Weights of a small transformer language model: 2.41M parameters, some layers without positions.
Each number is 500 + 50 x the weight over its row's rms, rounded and kept within 0 to 999. Layers, rows and columns count from 0. Numbers have three digits each. The size before them is the row's rms in percent of the matrix's.

# layer 7 MLP up, 256x64, rms 0.3, rows 104-199, columns 0-31
129:395488492536508512487510502446543557490459547479460499579529524582468581466484482383554540587542
097:535475514452475497596458444398508451502509511500531595567490483491412518496472545456542473527545
093:542531470392411475538493499498461478505525390431540429496547508409503496439457493540530468530432
097:448424583525482553560453595460434430444515482519470552573488471470422513461519529489622495557507
105:418484408461479489493423474527500506481548415426599437472523537552503448503445442508488604529512
111:413555588473478495492445516521531452520459458571500543485484393488522572588395473482410433579543
112:406510462430539540491494445507545510478557504507583441456496519504435515509471446548493582549522
102:550524544463515487571449497486576560556469520617495443524477460482485430501516454443486473564541
100:454517453520406541575467456476465533561530464539483503432496598516497441418516444565545447527583
126:540494545433430579459442522494505557457595390585469469615530539438401487446506488425434513551501
101:425486484417490506448460469432443504562516443542487556575546465458483456509448454539393488486603
093:419492496537446609509509547505450455483496380424513424588546472519424398484502436414521496500510
126:500532548450421522549495508544460468496442542463510593511556540516465462502469575539580509478497
092:454555424526465494561548427387491558525416545477495488446534483378523481584550576499522483536545
112:489587504448564515489458454481482528548449498606460583474512465495523471604469465512416485582510
076:585426560470476594459414522484496527429508587434551459539451500560563527431457555585537501451535
083:516455589415500582541443587438535515501500512469524490522546453526424461619483378411492484451521
083:577500478514462506567567411474506559498432509455519523490420530579493551454470497464470585505545
097:498513552536474528426533509502443537468428456496413558412448526563442530503435514551474560536377
107:485431468492502583418454523480435451388429514476550480466437455503533436433446413451463577583527
099:426573526502478495427552428436501550533572560508458495494427551518479545563460505570438413505488
121:537499474474485475514494489557414481540427538534547501549481481469422413479482445536546510457499
074:400513563551503456524490478519489520401493542533528371478478502453539482492477518451646471526491
120:451531499426507432461482514451562526394468542532455491476528529399555533482520583451435563525540
107:489439491457516496493483529412382480489555514475456609515462563463463404492579473536518480610449
094:524541462509453419492504438515464486509472539502546493506529504452438370459468603570611541501484
107:459555432499512569524403497424510597553496596521452539474570513529475545437559548503527572509559
076:517510490503442538560523512515525525390540413477465460479597551507488412514505519446494564444578
116:424526485519535496555444493453529497459471529577558576486408385551471556444448472407486497441485
107:423582494540465485588564514493488618503515493573492502461532518399484549497509544437542460476504
092:500464507496485533527501497604478473455497319447535523486433570483496477456474467378497562521493
096:576474458455499553607409468522536497446473528535507509441433535584491471472549532514481506576523
086:515520516573427648499422544537469482447444577508523475509509527532521537524479509486480468542550
098:492503615477455475487366503548547496562523514588448581537500489458476579503531513534509459504519
074:538464492576492557530465507541487536449451499453525523503538487504527471542610481494551549454510
106:446509444549466527438620556462486447535403555475468517471425532553501441496494513561510625550559
107:518504567450462462510522468490482504510399529438600445399515413480521439559495500550531492532507
097:403494494404455563545541519498501499431431425460571571504451514448520522446404471477454585475523
092:477555545521438545436404488458493536533580533472469569464542426498557533452399443471435450494527
076:533460492500455490509456419520463449436597432464603495553605495504479551553549508530528503521455
097:472543518398483522472405488543509468418433523595530466495523552547556476618581545506420525557444
108:490503429516485472519554573459595485547498629517510555496563515479623528511450557509442550524546
091:581545541532399463524400529555541424547528513607517520495530563562600473554599558528551422511453
096:544547541461448455538407513470513502533511501496502537526394477483448534427427419475475486484522
104:455438548423495504487593503506412472486580429441574501495477509478531481462490451465584623524452
100:488544548478529513619508472529421553490463469423478596480555477421456482441511516555445531593479
101:456496573514417476530403544565502423547519521554553490449525470420556451483432497513508434543574
115:398532566511491565497452576438575502491558438541472465497519503505527530493394490597596482611505
094:408468528531504479521421500492519489524475535585500501575452500451497488458496485485511548552516
113:564524495493475479489461455566521465576434548503508522469558466483521439520411535578566535451494
097:434431380484519523478476550525571489553561505508450642479456507467429525528440472508522507466481
119:481495414562497562533419412504538490445494506498480417478421471515457499491465438375501447496510
079:485524503498588578555387477532525546469457584527480581496518532451432406469546540473427480509472
111:463580484486554534496517515459528457506452522598487515587476518532424425510438424501471524558506
097:392499536633575472447493513556552478535570541548540470504579504424463542514368477445485511555461
094:461444521498540487496478529536550494507416486592467472429521495389591518530507546380543575498416
103:467508540487438497496477587477490442527596581367477484546469572493565520393506500525503528579485
099:400490553424552503520505489553459423431476412504579557470471532484432471513506452507486534545520
097:550534469455382453551498485515471415482435470466536461522474552420455529445433473468601466572460
107:482492559432433469528488503399411460494441495542431442538569457456573504463494576569545412508579
101:364483513436546567456529596581535466477443482530629484509579494483496464508449439465546479539465
072:445503428452602510455526508547514543541470517450597431498461458548426437553491432613509587498444
088:466469552471474516527484481431561546512435521412411489420479588461514535474451555462466483381521
084:555600461506488552512545462431494379540545380461459526602531478416441519453430465543548468506527
090:503417449538468426463460458485518534553487601501532510590564511488597527421437515403530517497592
104:567551466491474465526552505458439539511409533493404553494530410576460556507430496480508512488614
113:555497588497473480457481538451489493455456571457501501513524477524550534566494525487418477567471
100:495491514491494513527579500554474528582555506518574554461513492455422592498516419451474536475498
099:509440482440467473647443471492450499499451435535543617514498472539449530580506474537532530498515
083:520406532543488572536467568524492521562597525548498589560532502402486478509416503517591542477453
088:481417423494442536572488501431397453454510537554563489531587551490515551572520459497573546535551
100:487402502490461465481371484489480519523452531481455418587512463474447437564426468483437382506512
109:539573495532555503542455514422494478542460622575438472480524494428515561519441486478517502560531
113:499584475503517540580413487486547518481511595492550601561406351515585467457458540470458541524468
129:478441537526518523568563611468453473534614480518532564548500506421480504532525432417498560504494
110:458618536487502511573498506479522503557495491517490513465485431555519512533529466445470459554586
110:424460502526459639413450493525475453541501396536515427419482595503486464514479476556474536545480
093:437515499446530490502517532430481470468464543552518531431553519548526549441525369551484431541487
121:502473551454425477468541584542555499567460572445562484478500510441420444571417511456493526429418
083:575487508479467483548467471592549551487460475470519479596523445394561531554520483483506568455534
100:453532488469550590496420519594544531441499479474569559530446478517466569488479520470522623471504
113:418511570548457444472510586505479491522600487472415471502527465507522577491465493500497505495566
088:446560475396435493425522397489475539523485514575507503579485495584563549443599562528493510554561
086:505502462432512431403500426545513549431470512545469532547563544512533516545461412523413503484418
102:493523451532506537457497481468491484532600468444446483432406545474482464502480552431447566580485
083:488549432575513500501452428477491505454531395580495529539495500514538448510532608422503485546565
071:562456475494557523499533507450546433557559478474471498539563552436426508497581463445571471489511
097:436612470479484504474473494435496473543463520506483544536514518494513473482435503504456523485543
084:526414514526539514487516476501550482490578392426445587520535520500522465475451543479551493416460
097:540538550374536513396521537528532395493506524495528535562384492524458465489478443485411493537532
090:460564592410452496473491513508445582522481459530436456521464502401477439507425558450471494546596
104:450434495450494521508408466495539645509402499562552521490489526510540410440481560547474536450572
135:464460529438444525411545525485387487504556591475522473545478498396493547496477518456519530529492
126:469569489505443564504476499600573472452501528451503444559540537535464437517530444482493577619532
107:506511502421386461484477402428454526489480566517511548611520525518463479443469607510447509613498
119:528520543455458474417424504470523504501573509533451450522437453492540493447481558475497591561516
# layer 7 MLP down (transposed), 256x64, rms 0.296, rows 104-199, columns 0-31
119:410489422529532494497497462438576466500536612450436473584468580448500501451495532457521577556486
102:506481463413404552415484475552415481453440536449512516538473488479477375402545500479530519547511
093:489423511542413609473428557486516552508371559505512473490546487388469486541536487477517501453524
096:452417531516477488528450464547396441437598456524521492545453533560462486447504502436582515531419
094:443552528405430583520465510539456510461555476458540413473507454505424538541479501470525575479436
109:394490593491472435530437574561503484474440423500499492513506370493510595513495504511474482540538
096:413548529479496499446456519568515574477569556488576467489447456420425494548418443431462494378383
111:555440621513585515545552550548501562485527485528556467534530485504453461522524432381503430506486
109:488531427514380505573521433511510449503509475535434542446510562591538447425442528558504458558557
130:487508486564445506443524525507453463494399609495449425423529532441501481500484516529501497578466
105:464490479377592543491481473538409474558502472490497518572547515581435471483527442502378463414605
086:520446524475471510473505405443460484512531587576427412502437517576525631487426532561500508358478
118:490534539495405501496506522542487468498392489467541518550565522577535461515409516483510424434490
088:484474503485524491555570436508463465482421441548493493431495496484531461485508485438537448452549
104:422606446474534461452505459524421429558502516572431552516544524401511436581535437563527461522512
080:438481475494523483531539547534450541526453519527555525473481471517428566515490408494513442395492
094:496431483502442567487446510475413492597623538466506478495508470548455374510506502497545577487448
087:530521543485434556613478528576422441446475477604472493479486565568543441528476524494436540538488
091:490540500521568474424544524534490443541481486530359570462497541543515551433506525497509502498459
107:573445531492508503478580485472441532446557505456465422511548460570508451455471519453514545550385
094:407574523478474478424519496480457508467519529499543489535422533534503542516559499488497492676621
102:472529488540509433504500444565554549527552500519539453464506487481427452584463504551545584374457
089:564481410454477535493515546473451530552474496490516563504508490470503624479521488489479494558515
102:445513482527513494597559548420487564458509520471455511495521523487566426484474607531410476417571
107:489475366477536477546510497564471494539504595474469609418444570555473433488515483582498415599524
101:554418546503611455518540510561487446435426497393462469506514469539499566465488506461451504418432
106:496523454440530521538450515508536572505446556514458544524494526549593447442508480485507604429642
087:601468526508591461525451538562514510495479518517620445524441477457561509515551510436500487357466
125:456482506510541478518445460642463437460490502566521443456522530564475472529536517502487545560495
098:482536574511447418620542495402526640443491475599431526454483508508474447478560517472461423434475
089:521560484487539553479467503440565549539560594464560400479500533527438477507432419599510535402461
097:537536510430464553593465446527511447502463461508542426546526430573490583496462523581512397500420
090:500507540570477604560441506488527500525490512513482500507424467546519487518579484482487516492488
104:553512576434541451524410515483481480455559486479482628566431478553437465560556552511564470470523
078:476513514507497450469525514402451502463600480524447410518500511536497515435476521479514473543505
102:506508442532480526521606485585368482496525588530497399446450526537438507499487531532506483533540
099:466529517443506514569509509595486477472439509437609543455536402489512459535500510489524476514479
103:526522504440501526482508532399500503448491507452497600573552477441480513455520448496512500503451
099:498539567531424472432461445501530459526588531491544543412484516515529489456404487559457450584483
087:501588482573504441492536514482427504563513579545427491480453517510584552420408455502473481578477
085:548470520611513503527437530409387482521553522474448409422476447446512461491508496473600523485479
110:465512424520517432590569537460568428588503597566520527478620467496484521543490538525469559501537
089:401509437531458533509502563510495499381509546542471599519509553450402517469536425583495481441538
101:508546503481496426484482495457546523545580546494515537532445479526483594464461431471480452417466
108:444490469448521381506532455417486502513510429521466481487404531458491445383546468460535508518441
108:463573505585562533513526480496501448483494515516452484484465482455469378496478481527523525547470
095:592446530582457478581458466594521465505522499527502495542526503471553495412490464557565476517514
114:517527506474536523572467552489468509519502392520416537518506570539446515485516468587522493555534
092:465425510638560437504477470482505525505472448515593524576560547434490553438529537499528501491491
113:605477469516552433469605446555520478469522550484476519531537432485602461539496566509536513400529
096:534539549539441513517475549437442427558528453582509501483566492569563343493480445474593580519488
101:506455517536440592527470533525534436533458582511445506407504449496446478527503536460481558540520
083:619513506475423447477555509430511535481485513518535373555519466533540580484465518504602504438443
100:500499484527595526485507549447496580549412544552477481556483490527515442463455439587473504518515
095:412462488517498479416638566552620540590485515525527487552519439475505520390444536583475473475469
101:494538495541526488424455514479528515531386497446521522502529395569498518614541477492492486586511
097:603482462487401497490589617568407534535515540416477467543502582436568507476471498543505450512480
108:491548476524487542501443447525557568529488521559494398483529473557552518534467534535446447511529
096:387531490474477458534507508641458487509455521502534494531481485570462633534459558471540449523484
103:487492479383437491526553528449383454447415519547438439538595527459526578472457512503554472523634
095:533442511481471535555471511370503494475500445495497497502496472435507474376547467577494415514529
085:554498542564457474547504474516487397484612434440424521522523511502535475467542539450498455590494
091:548437533582430537371534489573604486431389465499523514523535475492488473463486491514494490468449
084:433527525434461561486467494471484550508551486554482483547505513504526520460536552438496468462433
090:521439476518513459399523585456511490418539544476432560522542526450650492459510560495494495554499
099:491524531550455544432550546461458439544430517531397502636577434507524521502484477500473537510547
116:542489610496536565483507504458511489532527601466453521515427525605531554505414576425388516507391
097:512575526519548472531421527528528531444520456437448467521483540498514399510513559507473448457470
097:415553535400496521529411456505490552646469403474451515474530561520440562585427406440499517418546
088:493563426445459462402495491465538564471476503480591426422573536491537439446494443506479514445469
099:422505515529460533554585561540444467551514488518536451551587500496499597519530458542518455463634
106:485416483484520553507402466477504537499528556481459427622512505413449442578466486449488368467448
108:592520461581580458501447483490550475530448576609446517397439494429559512476490498504536526520502
118:440548485387510528581402494490559535525386496561519565547518476532509466555530470531516559522516
142:501482517506473567561525498498489446537616520547512625518439550415505461572481509469514551452502
107:461555467487605503568502518544466403501471476468498549451476467620480531558535506481485438439567
106:415470472514481574488486559554416490481497399536517414440527557488443434436529474511429571513508
093:512505549474526484617521508438426486450600548492509525541543544524516566508521473471554434501494
125:488518445484499520574486522453454531467537442550448564504473520516563509409575497523506448631561
085:521498563409527577516541517421500487437468461514473477501479487493508633496455428459591487486500
097:540503568438498553578473476603628539456549459451508466477540493480478547607392560530492527418469
109:437485568557531451458577488557444467491540483531477487557507509514526556572465432521504495494498
089:483485471431494514477512398483414508528472514494469510580526561569501685542502495516506469499515
091:466493470501463535366436501448503500533457513453525585515461411429523403555482524524500573566438
118:581557555600517396458498555483548508546530484443421504399512515529491359545513590548460528490483
096:478492600460437527586395499461540575545489549563512519488499512497473488644535498557417510462484
073:517482474482412586536501484423456442472498517483456421600504395490549507572452535494466427461497
106:483562496461504477487440486548470493509541534534568564509529450535511505515479520473531527516565
081:510457554536495518527398509443593461584471463617392529494520516517437479466492539584503494505538
097:440460517421499544470535542417481566506472508455457536497507433481483508451374449429485570491445
088:481529575433486514485533527515447545486529454521430503567525527494487507466405552483431459534523
102:402434546478500545564406475450482587457421494559530521472547493526564510464435603493429532531523
125:423568551531500455492447487491492439415439526494489488499607513439482586547531421437551508584450
121:508612567529417490462558576581484444525496425490381468545568471547464523494496476518540478499461
110:505533440533477546457448474446436540532509533527454378547480538545452610433500490469464557471469
096:459543549474576487520419486561618511474453516583466506517494519582521535564570458499488545478470